config.toml
n_layer = 20
d_model = 256
n_head = 4
n_kv_head = 4
head_dim = 64
d_mlp = 1024
vocab_size = 4096
activation = "gelu"
norm = "layernorm"
norm_place = "post"
norm_eps = 1e-05
positions = "rope"
rope_base = 1000000.0
rope_fraction = 1.0
qk_norm = false
attn_scale = 0.125
bias = "all"
tie_embeddings = true
parallel_block = false
init = "normal"
init_std_qkv = 0.0231
init_std_o = 0.00365
init_std_up = 0.0231
init_std_down = 0.00365
optimizer = "muon_variant"
lr = 0.000552
lr_mult_qkv = 0.5
lr_mult_o = 1.68
beta1 = 0.95
lr_head = 0.00867
grad_clip = 1.0
warmup_steps = 200
schedule = "wsd"
decay_fraction = 1.0
decay_shape = "pow"
final_lr_fraction = 0.0
batch_tokens = 65536
seq_len = 256
doc_mask = false
train_tokens = 561500000
steps = 8568
dataset = "wikipedia_en"
Each number is 500 + 50 x the weight over its row's rms, rounded and kept within 0 to 999. Layers, rows and columns count from 0. Numbers have three digits each. The size before them is the row's rms in percent of the matrix's.

# layer 9 MLP up, 1024x256, rms 0.0428, rows 233-341, columns 128-255
106:554478571529494484518531531526486413593438543504512436450428561500548521511593452548449432487457448540439504576467449538488509466481535572490538504522475474521467547507569582389481501496482496474549459536541473446425525498539516498518491474511538520417467573501523479573502539470545451415559504524445438483525482492533508567454521477489499573566573448456493533560526535507573513467471
105:519482541497564462471555566473558509531471512531471493507568535489571676464471494576467463526482536477546482420488497640439572528509509606607527512551459450480502475480501403539471512484454431516536501457429468503449512514513393520459546477426503388491468494436677420452472537590417460486472415528515457422503453527493440483546505529479452538453507482474525494535523557538569524468515
100:472439421482455482495483485565541522529496469502523626564537526486426407603481490544482435419526533518489528549512461422446414506584530497438498559521493481548523560530515572500402473488424476562478486443533428628539484503513451509485521446612431480466453540525530479422476514489480501497537461492611458492443506480455550458426509503498535610578537534504423486485487474508481481558517
107:483545515537608504450538493579545382473459453467459473573387483453535543487502623437438395477542394446554574502509495446475465521469466518471521542587519451503480465583516514478514544584442472487440488515511611403474527513483568470493505493425510496502471463535474573496456520452431487497484585515496572513523460604603559559407461496503567455458424530462483408529570506486600418455445
096:443513473534453477569604470410512478534515484517436471431542513463473552530448544386466470464450531484460553492513489524472567521504604436552519463468447497538561440610546494448475397531494476495573529518588531391421507436456450405568564492430487477430508475463513457422540448413456550483508479430562382535493422522466425480602528516482541569532461411453547509549511507516441395477522
114:479505485474536542453589526468543432442430509548540623473463464485512583492542386460460525478463547510539513524461509485478507457539485478500506522503491494485542498377557464524465506574484535451434396496361500533440501528463491556527559552454455562438500583532559437390452509435537430547526506551512558487505537509486489454492523508424443482408562521434512514498545474544545480470445
100:550525532535510500551568443430422433485450539528504511531526415502507523480430491524590488455452585595522446505530542423539436484596483496522497523596445442542558525397512572452485464595467456523467453403492490507558480521501554576553520444465546588513573465481491564484525427517447522546464512460442465413499437471492408516444463614497475481454543474502471520506376518499516469512505
091:471477485569484444551441499439541453434553491557464423613422494522570410482542492474405440553562499524493488484503464578487578532513498504522522541573475426536600512411525456476439534500510596509499407569398461460494518517469540404465644529543473413594490454392538441651477483523415473505581527556505530480530545484575427553501506469511412460469432532492461471531525510454473510495539
102:486499466475522587464555532497471543398512509523531444573541475573560481496456497439425567473505508409504511429444471529482519618462516478570514489519475381563506518486509516519520431528486548490529493591530472459505551467493582521405493396490472571575463517506523474478534411468437517510491542588489412426481446559460494467470377521599516412528639475482541551469472459524531569553511
097:519595570515455469551517446523479456559462454455412473493547537500507515435518469488514487505429494505571495538500488516453606466491452433438414522481493509573448488545535550524503485551478540458517650545498495547612527494420371551511495486506468482499494509500457541503488494592480557522521485458407464433518506531565428480449427467534459580464460511444435576591498384504445526514543
099:493500395443406407395515561524513513470547561490539472548511478529529539466516455545458492441513501463488436530592551388476566497597500415396565607444498474444530471499530529453454577529434472545441491458492543553479449502503463521523467491545440518459582436560549491543422455411491518535486481489462394462474548537416486545429482529505443560592522573478446488557582464499496571489503
094:498586475475422463441504465492552432484599576466454516481479543449496426464527459511459489588466434499550510554517428538477478461516570501388378550494545578399456544534486507575510546562445514511528586481509454459501435494523459469465532535495559599499525511525578531592492510510451522483465518587476435502506467451523466423505466552553512601450526560491529508536534554459556364503482
099:434537496567531434488563459440489467410547574455570573402497463508479486520475518580549436519542535556526437469611503378549486454462523444512465420554509518568493525434423489516438408516423453486468438483485575557586531533540473510547538450389581505528527464452547422589559456459415557475544512494457508477469482446472513538578501543446544557522432515479534397590606504446560434453532
108:496526456571524478475544419489458462519474519552525441467501502469530501405491415484511508496563402470460571604550446594570435532509497545535519525521501472395461453449535438479491441449536605476483481557503566548513468483426475506458541530612417430455578479497573464415438384462503513491559523443451536484548504479540587473510460505611462455447423496545512452519486492587498523472532
104:402461528373492443563558550537574419542437418507495465516396569519415578488453451536472617416543448423503470605453536430534441455551542418534590545482436490551534526515429471527543503515475469404413483411455564420588532470443452462580511454472504492460485456507497485519477650479493523387436440544497500476442542504441418481499506516541471516406503423421514527546463525490547446562552
103:426489584472478537598512431508455462517522525574541563444515639520555476489544538537450488528528455461425551430562506481487447476495559519512491419550575458469498614559475584455516576587548516517436428520566434504486536466550430364528507511499493520531432525398569496611495485580469419516601432550431448441463520453471488420584529535499524532544453469466483494522524519549516472400560
106:519538539490480468521513525487510401506545488594476521512461476463444415414526477508512500542413478473466503505539440509400580585525529574458444454468493585486470495511512464530583448493534563465603568501478511506493538474420624559532339495553465480425458488564531430478507447515493429477497500470455559554556578495546436447397467530488518524417513512520428497570465464488516534522482
101:481445599424560466473562498518463532504531525562527534455535485641533467527533526571500571455502456495493524387486420524535513486550544409491550528448561464513466553503525485449509541484480466532408464472428565465407442468549414483455513582481468501557483561417500537466478442391456489603383633554445477505504475488495495483531525495486555443485487446523467484564590417431467493484460
100:461509466546546523592539511530494528534615533473594497497481537495396631506581526395499497443507515494571460500438535500538453423501487467479447543482448562456500538422490484660565535441482510533482515557426444482546397517396406434408521475650428477474514484517537507502434475519539597546511575549424526499478462473537569390468556415566458525458518495398484469536507500490522454552447
092:539431513540575518485516417494394456524531497429411447578520524477511549504555469506489545449535491464526405533594499460471486442470564445561522479548504539478540522522493491476611500499484498439464547441500526431456554572513574512435509480499502563633501392473500512461502486469502584464406557459366581532477461497449484485548515535453434372454615509523477495464561525493434473556477
106:552535536656470442467520570497513484483422486401542536602549549510536582561527472410541551520415410552411508557477510550488484557484497454503466426510526506482525458510498524577516398540591549489505510547422419540492503515486552485481411456439559444518465630500530512468446497476464544486421517539442477508488388544503554522419499454527530543508443470499529474520567462475518486566476
091:515543486485444416433507493470487539500438393508357427516508490513488468553463601510518473433534577465522549507534484519508481562523510544626550452557543500487551393491549445444561512528426499445595488450461438447415528447487517485498527536454432571532487490527616467423404508547498526587407530477485504480427502576536520490487487508555566393520583590495506513446590443579459511531499
099:550523459472500525547381491541372522433536597473494448497486581543549388436541475482524544427602575448485556565510498403631480543511524419412491461497447525494516532586424543506526474462485441484556415551466580527495498533477498477510445480478495608581462508570543459543439477459498429536514420441463505451524511492551540450462405486441561546405551503477489539528426508556403456571510
091:436424457565507496483537545503496466465512436536492439542480437474469493550516530474514522493468523526523546504481471588517486518515472490538369456545475624478460406418413492529586484459496460451530531552511512517499389492498522415561477462561499503541534503501492329519508452545577468400444488625565504454483565483516504558467594567548541550474495514425527528545485495486561460454474
094:500532454454539558474537528477539489470497578488462452521444596469492577573459435492471463448499577399506605542504475424475528478481521558530451564458452507449481543567474515526464610467453493549431455528516425385544495525488483520493510542524484536553439527493508587506527481538537512548509518473465476410506499478458456576449502455536554587473521409576514583556553549484569550475501
102:494491469543472479538470478556492512528427500437451593501494548436541474459545571485545534490549444508558442499436472403494610430608527483493571556562469497557619495448516537516542461566577460459560529519541492530466502494461496450470478585483464475556395471451450512512454473499454465520529569478490546430518466556470427529485523485476527481491578532483450475448512508428523487455546
090:540494569518523598472459520530491441427497481427482483541544417522476530479440392414466538480586553513522470581490493521424486541500472534580550520512441506471485468578596498523508488394503472453536523578482500423456479412416581532418526451546460478463550463452458506522452547581542510517488475446418497455467550504550454616447524500495561489453494545572494528555531467502526513554560
089:495500521500591454550607480542487554445521469659629487474498488601469493446501540470529562427484559523570435416498497511496460438551476534438484526556597560542439576573440540490471477471534474493492486490456480545444464467565529490525533520477528503517489605458549555504564527559456410527516484486522404467421572483494446512606457575410502478419402521487593502469506559502344538510444
104:461475459472505461571475477466516448473470489459536593464556516548503410576473573506505555515496422503472446468588498550570430501423488468511418513578497421488508504434519443603493489527504460541432501527486491430519460371475484449526539554413563512479554538606518533467524524542430563499466506509500597444441466545595470477443471424472472583513525523506429524419563496494552506475601
097:555497435476495416597501425512539497400579426528580460507483591559516661442461569505515540505478502453498476468529570527476470431464429549494508456528465563526481548519508492558488529549572455507487486515371528464453546526507463545500422538439477529510505608549530526554444483504487361482574515513491483503511558532434453493576601538462556526607550580387509517545492446507503475479534
095:425471484631430478508461511450477560541488487542549539489578548451490515556395469450534478456479528499418407559396458516502500566525496452520525442548541478542569593541456512493600599483518503506498412546441518564532413462487547405569477513512487488539492491440513461660527452595480429423550461487514390397555536574521587525534464543433468487537455515366510523525487529489554485593476
094:526558488580503533441442558434535456531509468507551493449496533444510483526428481501467563511487462469499443545470493481456572541496566502444462464522420480483563427555436476431489405506439580426531448532521554461498522465487503424644524461535511425604519559473425486433519480386494492563537484440561429418518514508562518478463422464502529551517465563507464482635494500499526532536553
098:413591532514477623472570546489558426488493476471446555516560499531511510539518565452461530514480459514497572611429428478531454477566460438453454537573625436475428515526515549546459494505502584466496477563550485450609526534427498538482516492454502533522567535461564485495472578473552561431488540578539494468528534517578464467504495384580488513397512485510513588517454448417578459411398
102:502494460533483582483537431546428487528479461458538428468401556479469513468537492480525495417517421557412504531604463422530500402460563525530485462526532500465487515485360450458600508495513561443503452420483450410524499579495471487490588401455513485470412563483451500444497521440497580410523522515461540416488463418482573406555513557490469502456463516455493521447517542519499467526504
095:460441503519509486412453522479446569519457592501405501571479538492599553507452415485473499560582509399489386495459537459445505453507519497528498488495556469472492479475511558506541483583514516571559515526502629509484528500532558421391499499450517549461521382441466473441446419470578456545417468478447453492487476571615496437558489555567598490531518470442510549471448570530551512492431
100:481459455429454443500465387578532534549494497481431489535478469535539593557566501486458516463542503506485588492491464534544407553531471467535495505552508522546467537476515577443451489441507440513425488453502500576517500530518458477497382486441492366584515551488506643508571535483567550544553465508503461444424517519477594469490542585460503589588459539442467469519440504496500575508484
098:469529417425467574418565422581574591490529533484454524464560531608474442545495474538538447488517428483518570547534502453613562530561639519475528568504515507577466412550573462581558506467515531533515504568534441500496496507446548536482385511550415522619493423477491533468526568606467487536570546563498463526532488464599566492367454484502531555568446473503496457468499443474430430482541
096:455520382535482550539525566420513557490559540520488459478482465421595552474589441587511524466567447569510543565563511496567530520572480439502526424596550452538477518541576438429499580448505570487443459592566423518479451404557468541413491517534476590515449442464498501505527600447449448508537479523473542485499474458485504476462494421598434515336465571578435469487469423461491445479385
097:491454469528587435450535487450504450552383484575507583523462542494495588511494554540539475446515460487462463576577480624469493469470410429435478442373509527475475532538561479459552433480528469515507405550370459525462373529458489530523499454495544481451537500467510541508544458486548487512523534492512541512529474471499426541510447456493446466481439554552550487512470494583474510546552
095:482496481431438534598566531499407524508433453563548451342478495529542458499512436579486574556461523569574525526520462615507564412493525494567475468475498543477554500521499497499434424410505523479447557483406410467562431542481424531512421558456524517611506516517411479414497506485427538565473475575495476388567431614454458453443564540542568507485430563470465494505538499463483471524520
105:550423612475510545464485439561564456461518511446444592528461590539566439407470514586455513533578500576476585492481490536512436621477499524540495465512537509510533464535488494552366460533480467576557495505547422425565470520486494557537479594496442517571460448566487491510560480579532468417411613467527523420560542511468449456585447509508475447486469485473540407515518529429460504575599
103:395487547481473556485535448454594529583492448464404563527537490516486497478533531508488427511515517486584512443480535486497506542592488526559477521458482490492511549572393461532491491620416564455554483454493452512560455491495513490395480424509549485433544439608605540532501527582500477496549599584558583481482513437587559507527489483503544511490469566527531516489386477482454513496501
092:458573501475455528407454493551535442531469461453508506486477557515476556534580495417473447631494483478539454550376529529541490417526599615516558460486527570491475459565523465453456476504578504537466488469486491500474571427452502528490534505536475476533443563420467405563461505423478522393468590571527503468507493444546577515512481410531482513399515556543592419484595547448484472433493
104:487588437446472518465446601519536596544511468522587460421543534484517451547521525472550421542470530477526488505567411508454432532367558537574384499484519528415548441454536456468547511497512487533538521469547543420565512431536597568441446491548579460486568577411488524499437528481504490488398541492418602525534492488531410597436509447569476463552559486439466418597560446507458473547525
108:482461472566581474434419422586489476501475457534563514487490581520426502502579600486507483533480539499511515583507453527430437519525557515543509497532460547405493502531477438420557542555506430425419481529470463494503510408443574387466488562612531552550453391487584524472503537554454588519497479477459494558458417502508458511577563487491624448442489424529431528561499475525532462394577
098:499490476431514490534501473548457464388563532567511510564506625556458467490506463480522626489424572503505554536497600480558491528592612485495511505490504548525487492514492500487535600513492522509509431486481626524462418463549523548518492561521419527505432457541569491538506526552476485488553479481485466461426538525401485524473434482446521412404412510540474487543469496459436490494504
102:487530524463424500490488514515549497524465517554507496511530525494474496479429540574461527474588512445439409547452607571558484515504580426476558472546537544512411485546531466432568571519485471397486506462360569451554494512456482413514459626502518525589521407531533446572541436596430450509447533504523478484529451607555404514447506457515565526474519561361516519565402544533505571530495
101:503486546541483520438479453443487502524484490452494478547481516555448589509472541570434497513443555409546500482459611473450459460458539437459580537511482557464500473609526508482489502521529606530479540516542526486519552450510474576443347506508430510459486481599472537472490513453410510496579545483522515455517622478420438607590454523561570555429541554474505415545494546544496476513491
092:414448668499513487525488504560533554634458443470491523547464507533483580482470485557497484570493456473472539539501484603480492477594442606519528401478521527513468487501435474476591555440550435560411527554504511460542487525459443406547448470429525561448456532498408524537459456412537451504521505676396575503455470501551413438551468472474532516513570473459467635368413519529523438509468
105:449427466499454532442574475517466525523525553574440491493571549482619410463617397543472467482506563430495518466446495489466533500537508502549548497518501562463561551446521492519559462466580436458517435447553504489507461549450497480513567508503502553571566489523464549556461499450476516560508476460529512535528540521549487450506494484502509646511512540494495390445559517428447443442490
101:504518409528502485403505500530536482530502486413611584478520482456485517557596451477480470472549558440458504547458515426461491433505440425493447506469601526468479505408514518609452574512482446509526559536474477515487508478546481471437526386480525478517539448476532549562454485563539532474478471502452466487589533500409571464488550488494526496473555466529583482481557559562475468612565
095:502529480477467459497537557481494551457540424474443390528518549578549442486478556443502515537460483408512503493472512477564414568534566622482467548421478482516468475562486455596456540549549433446527491589557467539575500441531472479518434456516525402387435460505599482546599458547575443548520480392498455458592451412538461520592466498533449473510629472491489579614519495531501568391523
106:510434499514577457520438547442430507489472414501557555465423515548539657488547463541481536564507497555506480541417508472481532451498615506434516553481551509466506438528523576502493483532511513393528509448444573539503533447536489478419419446601505408480536508495398489512503502551529606471550493480599510515480602513555531567443436520533534487524530458450488501470515547463530549495554
102:502524493493517550446558561562531534544532467412479464493497513503475484642612506533454548500488444464464475551522516477547515549474532470575497570520503371450489571492566484525530536529555514561463493578513546507547544567437554446527390601541521513497480489539474426486446507497487514555502429524577515442472553551569558511645525470473448427505457522535477351469552420499473569426531
101:517492517506481449530544522481449474498466491514524451543551553506606459513636529366518575567555354511483479510530452526580542455513526506514494454495490537438545460384498505499440595519531482509465583543481505557455518569514428444551499459514492549572439502396478492495489527505562546646420538530537434423578343516482504331503373477492542470422569446495481532523547441488423522437540
102:582545516554509567502586540471545549447475511590523414446501594466503459536616477496451550516534389556527472458486495495577426556438486480448505423445514562469513406540511497476582410510495489602445492425462470490411544571438439563512456414507547462398523407589522520591451478542481468574568502524477512574503437521557534524613556512485405558462474564439494507521637516507518503484580
096:513521527446532527423585542488532539475488524494502471467510484482529490505494370521417569477545423435483468540526511535552465506449543544562543529527522438496538495488575513567505496459559484472507503382478486512604469494592460535478467439378458520510574515478534549518583412492414509556565511582445428468533511555458493521451426558486463622464516511422552521480523457481438523439466
089:511506505433576510424468435535455556478510499403434500563530475548481465487520487540558518516474551475517381511456521513451484438427545465479550511566539524489476519517491443499618560515487525469521488573481525546385524593549501494535531507559527445580516298550535496500473443526483519507536503504492475463502557551388500445581521521486475483538580505439469519522465527560518502588511
103:543540498435543599545529345490460608586516508499527496562543498523506508471526498537471578564544493541524529437488516526416447518558478544415539599468514451484477641421497502499422549531491485475533504534493514541449541465431476473391500458419506544439542511506512538516542530579444493560469465492475419482492368485541409522513515419496513494547527583502466504560526435507492440435488
096:496435394583485520503640572463544472500483483536448509482461535488581528461480521530488478465475459465511544530491584474464493469566532485458442495398562511559547431443456614534483480537546513459487502525447466436502524561536514518478531520435512548465467550457471506461523440578464510456456460411522475457525451553475509411585524442479541501407522499467539507459482490535443614440485
100:456527517497626501461550585415439473514499494436466493449575399555467514476444515431521492480473498475619405555487408489432450465501475518452519417588513509474451508483479485563379547514466494404507503560479491502449537422546482506444554536554553572503485611457500510556529564535395512498460541494469392496426563509438473479508544521576451535382460462532418529432502396543565549555461
100:451455437458440544458517540543562491481530495391494390474519490464546498491564439485478464567528486552572471506520508444531500459615511472559586576527547479516566513581502475514421534544562488524391487474497537509485451454539480516473446493506465458517485446478464550588483483453427455552494555470502538585577510518610544495496402602509433557506467569357508466531541487520408514584523
102:503512454472496540391619478546473444523509497522496484435537572460482512508560473465379491452488531594481554494449548566430449476492453559467476445548555581476502539584561418425501474471575386492422485559575410458469569416517520472470560596594483463490496488502533510506480540521492457594485559535551509494540426531462479446560455460501609533459544462483417467436547455462399494457543
098:543535496549496477496482558506423490549533437552411508484550547449522412472498521500549540594601505475503463435545507505481494486459576468488456533492542498563484470510453483509511431487576469499620511415460514485536545524542464437458584572531498575545524445407467482490458369496473467499539610518509531480483503588487457525511508542535486460559503448456457453521617462525459573379541
091:573476528427507468491460478532580550392558424427500522513563409573427433498477455420484492468500556519478439566465452484500490568573462391469463522566542488602563486467568500502523511537466513381560495535468473599594505488538439469431456410404555502430423512497479506598494486534442458515440485484549531422408540443456478570624513524549488414538529401419501557528377425498451520532486
095:593475472478493524455499459447515535451514523592477454468412514510346465526436395487465539475474462493554504523479432511590506557482570557460428571460495519497476498497528488527493519402480417492512386446592419456540488453534524491488510468487500555465477530491432554475495438476554402577421477458539512425547462509596377558505576535475496521481493467518472399557572580448477581367488
092:527498467482533537450467530510487582405458551576494539387444410543510360488410421465483427480444464549529564484544441516465508475528524442538517546548484521572551493504461454492511586435459462465502458576527535506468507457454420519504471558484519527440533440473388449472589491506508530533513565577586442436473567432538504423485549533539501544576430515465448475585499545489543493459471
108:487461533447524482418562477542544484390559461486511501396450575547547517492399553559517496460510413515483490506528486455419437533436564481464574553538548385512492466408502495518510600599521458515552472557433443526518470545438386544413534580452405464549453442490458459497504487471482494534470565438423442455466602535506557534436350499563481534521528497486539551478488514468455530580556
088:544561480579532431499457506553489569455511514443522484523477484560502472463552436491530466485511446431454420461508430553563489420534596541492551521551451525469427457463484429583461448512487529431480465467486483425427453528553538497492507472541492518538486508556443441530524528520476487649530566462472485489503448499523437532488463484538517507548420492511512425524346489496543485536596
099:487537511516436517606396405503466483564411534404451530634413544435518458509520478506466496468493548433518511506482515401483556497595435482502513531413549516516552548492677453481554430461532472510434520508408519485537466536422563458494564537523459548528512448515563487420501660503463433453389453585591525530487501490485456533524549462536522465496487470497499437479535523508467481392517
094:466535420404586532458563523481471470480489478481480467416429592471567464441475508525481487500511518482597459552462572458505532420547480449413364487435498546519477431504466474443522469437459554505552540565434569341498475478569463527528565513512516488583509517510601510493511473550468530466426417550490388472537543550490531498497428445489420528518576539417518401597480438611494436443531
103:544480467540513430460468481551435461544583406485503559462451519467571450562457493454471490554396511496494375604544522593498434465475558522538570470512570579476523526527557452529335350523500595490493533515444536570565531529476557561556564567520518553484472493504475450516503474502502502527522512441493524489509486385570526458461507583520501520391468488534573515467515446484524538415522
111:527474538454380449507520437409557465467543507521505469452449560509465511408542548550526548577576453438507612464478474542488441481523480598419503474478499464423573419407413516489611447470458429428510522536376615430551493513471552518474508519500450515508478528429519524530486482580481521524457529568468555388473596485483422495536486490488454507508456498520535476472604523447517530488507
097:481445520562545506484506436473521487519467487425458511535480535557533624512556489569448421551456410565465534545485577461612459468441482514532515408546535579550553439491480538404539597555570532433509445500450511487526486498533505526477514439496562527600516511606465474544536424529512524404462597510535453538562522527488556533593573499450480421539451437532548523494513486517436501511446
099:545488483540455554517522543497449461530490531413498489550561500478549416435519519432441498540539491418459450485488524585468577498541556513545505522573519454496508470481527539476511486554534462584523440491509392495505570454383557415454544452485454460597388476476532356509491448501515497526488534525495565525445425535500449516406555538626541518415468439527464509564526500429505558504514
108:529411446575534501532522424487467565582455477549573458463457447463583491480314478501497426438487583496519520513435468546445441495523511454528595493539470489531454553542515568403464506488433407568436462500537514433488529481508515564442470501448426490512490461491449534404542454530453520516557509521510434502506495457513523562462586381533523480476490529428452575546433616506483536526484
089:469522426470553561561413559474455469484498531518509496466459547529443522529440584479495484472545553571553487451464478511506509532414475480492584476528571579444537472450586504466510492502483528487525491488460525475496452498443512480516406498472520447440554542517514533483456550426541494465551503536498439458374521477437492512449507526504421413474448529513382516559442570473445445495534
091:489507420450488474567438514507428535393441498484596538437579520576442546436521432439450453485492533452502499474584421421515516546554487337457555416530452457499513532397582500481594513478461425598503471520481546463592515485557456496459527424486496460531399470492569536402559547509549467603479429449568570458480529514508473477480537498512513511438540529482513522491571587438525507581535
113:506437481435434458413474555491534524532460525513451490567569453535492508487406443574529556504432521457512444458461488539538473526508411414482539419551436527590488557539415533383410423493533557495416555446422521541510505508490515560514466486454473552459560523454439492428545549481510448387544519478553436431515458461438500515405590479638451523534552516466550488558427483455550454586469
095:568444477436488484512466566410556501530510546529577496517485566515526421504498443493522483565531453497440420479491632554435446514505492466410535488586571582512462532491513537491573529467536469554586447518489430468548490500411503568457422532534550533502480617481440603475476578435508480451561463478472419478495463541490452563315483443515549536454504519500437516567525524521448508457531
096:487525557477554461481533485552487485558555498493432443531454489565430563468398540604564519550530478419572505422529515451475520550459629432551479522555452494415508571490569390495509398509470542436443431483475545501524487450455413476572613511501551575540471503500544484489584464497550492564486540446521561464595506368482590480508462478540496516504400491459452458495548441491460489477429
097:593544504523507473517432501486463495447470433525446450553457477507523633457505508533446479462517430530430486464431429501580507551503431444471453564486439517465451471497521540352507438548514476539526493467476522478520454486564499450541441455537528495481492556638518496456595552459560446458503599432581533493539449502569401529518473592443435520506441410452525465520475445574577515623473
101:475478496408484435503431516486494477440490451478548483505478519537577516418371430532572469488507451511546528584489475524458461472494567507544464506465597553451410532542455479445485542571520610556498416485479577515439456587462527490507404497551512425597444530502463440605489583459482499471437564524437543307520536515523552496491386517502471548569587508510454536531502483520498551551442
102:501449521516493506427383592492607519554530509475449521553513486524484501475460443501442478482428509545535527583514487553551429522607530500537479620610562585580510572521432502452488555473396454466479442531568468509581505509502599519467420533531462449478453494541477507462536525451487471512526570541524488474480461484480493491498504534606520496481471556471520529468419504467489536475558
103:447493460573635477490519460451347545466509500468591520415491495560407413420522501474538474488570455466473499545413424508445545539453555442502589504641498418501489548422508505498485548509482513520472506515490527521493459543526530497451518589477426447510477426443577505439534565448537563518528461473450561474520473469443519395530503592551479494459483507446507421472518523494454429442474
090:561440457571542583461509361490406566566476487386397504463464518517488480503450500481390454502499554403573537472480484505442549521487605517496435466539470475536412508495495528564447592533532454537458375535421520560505508485508555512443467473481575422473525528494550512478524489475529464525529472574513472490405431427541545511516477545568496453554541541481432474491432528446527405536418
100:515501510531479504485585606578427479463517482481489496614472466412416366547439449516522525477433527430483464537498440498567513550440464498557470468407539441471552541529533451529433502517456445473586513550451641499447480504403543536520526404466414418464482415517508489410508469550448512531519536467463481493514509438430407481514472451586497579574436451512557472473534507499453553565471
106:507477462626497450486522491599420519384541446478426416431507455481450484422522441469492439477585478431566496517442506520485512554571525496467516427507494555552492433497536469445486480577533447499448503518481547407474525437465449522559538490390528499416496474534590570559515507497492545606514506507533490516470452436452421457481592583532484434511552539516417511528547452452482428526536
108:541550473516538591474512603603505506471574537547470378464466536475514481529498404454505432528525522420416541481485524530519424538556403505489562446537513393424475512503501568504458480524564418553492479635474544514472476605448512526490573554446463463438452496553470585587437501556517567442477450611463519455531506502494541495589460487454560440480442574484482540425503469511455461512454
096:467491514514547477436420536509571387510506501501405517450484562516494464454540585463517552595570502483515473534586512503536546437517502543502477485522527518566547556479595474565479514465558533462596442478452409485532544570499536532495568521524477483494429437456467524524428531456560504442506463499349570495389515479559474461478528526548447478506518570506402533514513466483474401443472
101:452450585487456504579558477451447518429490497539490429497515425500394496479536530512448572515462562441486516522414503445458504497507536405515483522506553486623428462558471480487518468491528436500446441522490529517443465514441404489536448521525498493501612575489450517482457561513516585413475521519547486527471410519595461536524439519528466470518503487485482564502450461577465471526537
098:442522482511451513585507490506571598526588472555451433445441619421498484500479578518501523547523481460441497548519479470487591466552566457495454499547447467479540492403563529479463495529537503460519557446482535434563509528421469485521445507468579561487503399550451508523557565528520537423524546495531553459443395550460525446517462563564503441480536495459557441439529532463437621433456
098:527553495416514524497471492528538525527477506506469497402474603613554566369497505554465523376574457548480502483574481495521537530616585565510457464448489477434448501469535464409447473457462453545503443476540411470519517479529459465416451513455556507451466538512527541527456477509454586554521558452461571553547433454439450538537448469482508398424520425459517496512596488485436508516495
092:558563465511510468398544510548445496436523461535422517489421459470492516516454547472465549538483490527609531603547418511496485526517465518455496565431547552486467514478482503536498579499449462412545422436527520516508516375500432410500586483490507360494538468540547558506473433511456546553567534476446482450485529445658569519545543425484503446471386581410483516495558555448541521502445
103:488444525444474490501564481515479498461470530531473447453472518535579644575479512544538526559392459540555512467475565469456514652463538496517506453375362479508576525527471470554483525542486477490452562514489545543542474514415552517483460465535513574476477589421463637553422503462553538423530479586461502439457485435398500397459486463507514499478557454503505562455509499424538572367430
109:430392461577573393514487519548493491459527380424572376498555466507522561506453486512591529496581475566473474459593587495502487432499423418500489395500604431491574497540510580532519508548472569454530435499386416471472410533526522467469486488580449545555488528484447601521566450477517414546468522474450520516480445461531437580397534497503477526460561565477438545501487449623419536492502
099:542448437526519462500527484514473505611540538488527528523455512533512499495465500501480476421541457509479588485541481511521459569492499484447549448526441501482491481516515485578461423550516412566470527534530499507532524552490458421460418442466545533597598578601502470426519470591509522528466514587482616501521449549332392519439429471566451581498500483492540437431455544567546487594538
092:545501559391538539436532535472516563443523473508443428470475521469491416548463455507386521540520465426468480467651495493470574573576531461536483452562508513423513496653530537448434524559581406489460440547500472511507578442508445513526452439457561588465466439465485478451582544493493445442441564550486524573518446488454471511493490582506521388531449569438426579527522565507523506489589
098:577434542508631592399458484572493477557478533564543461452504536498566597441502435463386550428405422549518479547467449542457383506494501461553458498443451444433423623535442532432477558559446505513515474546481541519519464452538493467496502531427540513605533494533502565565500430521460511538491521543519480457481515478597461491552454616529543513410485498448508480550564454384438502510532
095:545403508515525435553495447427447565422547462540500537532417478571510524470488500520475471434442569474411610511576464449469462516500544479530483526616518464486578439545551546590530483506466492542451508520460402359426482502528417551443483521505418488497516583558539514344391484514435519538510546628544532536579514466408424515586510566604484433491552554480524497518542540467418527523476
103:477522529561368401511510578546466481573504544563514455525393504492585454476541477425500512474506494506507429531512480467535504430436511561474492457522486592507515374578507473439566458573484539570447511547459426519576465499549439461598510467469555488544499455560501549519431532536478458548472502466466530456498409587430526558501537457445435536423532526478484519511498455548451422514461
104:513407475553389426510415505436446562478567460500461472440474521510497528519449546582449566478479506468460544441553501544469492460440507448454465491485437449408396587483602509426477433481580419497430482489456519388486520506522520425536550419541483485561450511494515564528529584504493532437489587516522519532546534419437465471528496493496479502482611493459501519454512465488521461562484
099:518495473536487446503474409435469529474509497402514534458530449633520535477551457572521549504571484485528481448559470517533523485481457475534488435549557558509506547563549487432493545510496504565533458489437417417487434452531547478386431467544488421490493464495468508567407449509511494484573584469450531508562460482438580606546456476401540511562523379537549475579494563430587523496472
091:580468452468461535464400434448541445522480418408441524511546558466538520480559470370415453470534529531468490534486475443535508428497434420467498511470446542470536479530492419458476559587507578496554495508564503464442470476473522551443533477491551604509519390642482527514494507575558397517519531524466600406486406551463517466546441451529428505498561400473484495491543475466483470538531
106:485480433471512424580483509517500470557492538467404512449457484517451478527454504555424448555608471478428493577475567549409486616419529607509479403445459575540495438637509545540482567538574468430580428471578478428562447501497508413564486517537506456405424564472399509524450481482443512448563436533497556476539420441540549539572538451466429526463463562450633571489499479455481479426459
115:565518475453578450411524491435474472573440488442498440508548448541499497584428475503550544497510561483526415501506484475511516498535511486498502527592495550481494602511617580535631414527514478409352535533461457462514505512530533469506533476591456501448479435475552465479491555447549558501504548557418502536471520483595547470511421585460483534498540527547506501499502477554460434496563
103:458522489603491489465497493544448511522543537489583389514484526444449492558478552560563458527572454463473473557478544532543512543488459527495519476519538523366375483593472486479533491480436497617513488452516548514539552513541594460483461488565481515511500484501431468510431534440534507464478514520569477525470465376457545478544518488526483425574552452467506501507492505579467528483479
100:556444530520534504399581486529436480507456446578483462548433494518493508441519481435459431539478562469581467427442471466504492466588534438459561558492529548500511497593510595480460496508491472452530444475458476580501510440549681557480464507508483557482599546573433592599516555479478414517490565573506527445529481485440429536437465421521517474449572440488654417486520444571445551502376
094:534501519442515495587481500460459530415509596521518497525440532559513540526512515494501558471467531471494554422506458461614548490466451477525566487568482437496434557517506353394514478571446492477501499509619525553530462538505544473436460579456465469435508531563485579440430597564478498480507548505474546439484548546553411478528492515450519477512467480499457471594538485505496558486497